{
  "n_layer": 10,
  "d_model": 512,
  "n_head": 8,
  "n_kv_head": 8,
  "head_dim": 64,
  "d_mlp": 2048,
  "vocab_size": 8192,
  "activation": "tanh_gelu",
  "norm": "layernorm",
  "norm_place": "pre",
  "norm_eps": 1e-06,
  "positions": "learned",
  "qk_norm": false,
  "attn_scale": 0.125,
  "bias": "all",
  "tie_embeddings": true,
  "parallel_block": false,
  "init": "normal",
  "init_std_qkv": 0.0227,
  "init_std_o": 0.0282,
  "init_std_up": 0.0325,
  "init_std_down": 0.0325,
  "optimizer": "muon_hyperball",
  "lr": 0.00878,
  "lr_mult_up": 0.975,
  "beta1": 0.95,
  "lr_head": 0.00603,
  "warmup_steps": 200,
  "schedule": "wsd",
  "decay_fraction": 1.0,
  "decay_shape": "linear",
  "final_lr_fraction": 0.0,
  "batch_tokens": [65536, 131072],
  "seq_len": 1024,
  "doc_mask": false,
  "train_tokens": 830100000,
  "steps": 9152,
  "dataset": "wikipedia_en"
}
Each number is 128 + 24 x the weight over its row's rms, rounded and kept within 0 to 255. Layers, rows and columns count from 0. The size above them is the row's rms in percent of the matrix's.

# layer 4 MLP down (transposed), 2048x512, rms 0.0325, rows 354-364, columns 256-319
size [102  98 115  90 113  99  96  97  99  98 106]
[[104 129 103 111 163 122 151 121 129 164 135  85 153 154 122 140 115 175 124 121 130 145 119 162 161 151 121 130 133 102 137 111 145 157 131 119 149 112 123 138 144 133 143 120  96  93  64 162 132 155 114 102 111 103 102 117 113 118 120 117 130  96 146 114]
 [130 165 131  89 174 166  80 142 123 130 108 147 131 167 152  98 144 162 112 152 107 136 176 117 169 148 156 111 141 110  99 136 119 137 127 155 142 132 133  86 165 117 115 156 151 166 108  96 140 115 112 143 100 124 139 138 113 136 102 125 130 121 144 130]
 [108  98  87 108 147 148 121 127 135 122 165  92 123 164 162 151 116 125 110 139  90 165 139 121 118 172 175  92 106 164 127 145 127 128 136 183 117 101 129 142 122 131 105 123 121 107 160 118 107 108 129 139 135 114 150 104 122 138 137 167 104 124 177 138]
 [135 184 158  86 163 140 134 141 157  99 140 132 106 108 163 110 137 134 153 125 113 167  90  82 123 156 112 120 150 160 168 192 160 149 143 146 104 138 108 126 111 121 142 103 109 113 107 129 133 153 147 143 160  86 109 118 142 114  92 130 129 144 118 124]
 [122 119 129  98 127 117  81 119  71  53 126 116  94 136 107 130 120 148 125 154  97 130 110 160 146  98 127 146 105  97 128 168 121  67 127 135  86 109 106 150 150 101 150 122 143 118 110 128 126 145 122 158 146 131 116 139 140 129 100 136 116 127  98 122]
 [156 184 112 118 137 166 186 121 137 111 145 131 101 125 153 123 108  71 135 104 103 131 108 134 143 122 144 169 135 121 132 128 112 161 123 160 116 143 173 122 119 105 136 111 106 154 146 149 125  88 135 141 123 136 103  99 182  96 136 107 137  90 186  80]
 [179 119 133 137 101 112 111 137 135 134 103 155 129 112 126 142 100  91 111 168 119 134 112 134 132 126 146  94 121 130  81 112 142 117 134 132 157 152 122 131  90  98 121 101 112 144 163 108 132 157 106 103 135 159 117 132 123 149 111 118 116 115 151 128]
 [168 112 141 116 127 125 147 131 108 173 107 137  90 143 137  66 115 101 108 118 116 119 151 142 153 139 119 181 116 171 124  69 151 137 122 101 155 147 122 126 139 134 117 113 115 100 133 154 121 149  92 186 169 152 154 138 126 123  82 149  92 175 114 180]
 [125 132 144 127 121 165 119 116 130  89 126 125 130 133 126 151 133 165 104  98 134 144 144 137 171 152 136 120  97 162 102 171 113 135 129 151 147  98 166 120 106 110 132 127 115 115 138 112 112  78 125 138 129 127 153 133 121 164 111 141 116 133 128 159]
 [125 119 126 135 103 104 121 133  89  88  86 135 100 173  94 129 105 101 129 115 118 135 122 162 110 139 118 139  72 126 156  95 126 114 163  96 126 117  76 120 135  86 111 144 138 137 172 165 103 151 163 134 135  96 133 149 128 152 178 141 118 126 116 119]
 [155 136 121 109 121 176 137 127  91 121 116 130 137 131 115  86  85 138 121 134 109 140 143 125 141 132 109 138 111 161 164 148 152 140  91 178 120 138 104 135 134 111  82 147 103 123 140 128 167  97 176 135 103 130 181  95 118 114 123 157 170 105 145 114]]
# layer 4 MLP up, 2048x512, rms 0.0325, rows 355-364, columns 256-319
size [101 110 101 103 107  98  96 100  97 111]
[[159  98 130 155 126 103  87 130 124 124 115 117 121 142 163 145 136 118 122 118 122 141 143 142 122  89 121 114 126 150 161  90 138 143 110  64 172 130 127 192 132 130 162 131  81 179 164 141  80  98 114 136  88 164 149  88 148 115 139 136  65  90 138 140]
 [ 94 129  75 116 117 150 161  98 136 131 142  97 140 127 104 129  88 128 143 155 112 127 112 132 135 183 147 118 102 100 112 132 153  82 117 150 121 123 119 116  90 103  88 144 126 119 146 154 126 115 153 143 159  89 131 110 106 166 139 109 152  94 144 119]
 [134  99 126 108 160 141 127 200 124 152  93 145 108 143 140 105 105 111 140  96 121 138 116 159 121 185 112 128 119 133 129 150 128 112 140 134 115 179 138 159 112 114 130 118 105 129 133 188  78 122 133 143 111 139 135 141 120 129 131 132 165 105 163 139]
 [129 113 108 122 174 148 121 131 162  75 173 116 110 135 151 117 104 158 162 128 113 104 106 109 108 138 149 149 156 101 118 115 128  99 141 113  85  79 122  98 112 109 130 130 122 110 112 137 108 144 141 160  97 122 121 153 148  73 129 132 128 161 154 122]
 [107 142 143 107 103 142 116 156 139 150 137 127 125 129 121 107 121 133 144 157 126 133 140 119 146 123 131 175 115 146 108 136 138  51 130 122 147  96 124 151 147 114 118 119 171 103 148 135 131 146 164 135 147 186 132 115 133  89 140  88 158 147 169 123]
 [133 171 142 155 107 133 169 130 115 114 115 113 115 174 173 120 126 128  99 164  81 136 119 139 118 127 152  91 101 137 144 155 117 143 125 138 124  99 124 161 167 122 104 152 136 107 147  93 191 141 121 116 126 157 135  94 127 167 102 154 119 123 136 143]
 [116 103 137 148 136 132 108 133 164 110 168 165  90 133 133 135 174 122 112  86  99  83  94 127 144 105  79 112 128 158 146 116 146 166 116 100 119 105 151  76 138 125 135 141 122 124 130 120 115 127  70 125  99 121 131 112 161 156 127 110 127 115 119 110]
 [117 155  87 149 118 132 125 157 108 170 176 144 156 128 135 109 178 141 115 128 107 104  96 178 144  76 120 151 153 127  88 120 116 113 104 138 133 150 103 171 100 155 114 203 132 137 113 108 167 102 153 119 102 110 162 107 155 117 110 172 149 137 102 116]
 [ 93  94 127 123 177  85 103 108 137 145 143 119 141 133 110 164 150 134 151 124 121 154 124 104 105 169  97 139 155 129 100 130 130 170 168 117 129 109 113 134  76 122 161 106 126 175 115  97 136 115  84 161 125  65 141  91 120  84 145 135 151  88 174 136]
 [123 154 109 177 140  71 127 133 126 141 149  93 126 138 138 151 122 117 145 148 181 137  91 122 112 114  94 166 151  95  86 146 135 111 153 115 118 137 133 137 157 132 170 104 107 131 120 141  65 126 116 101 131 109  96 125 143 152 156 104  73 157 121 176]]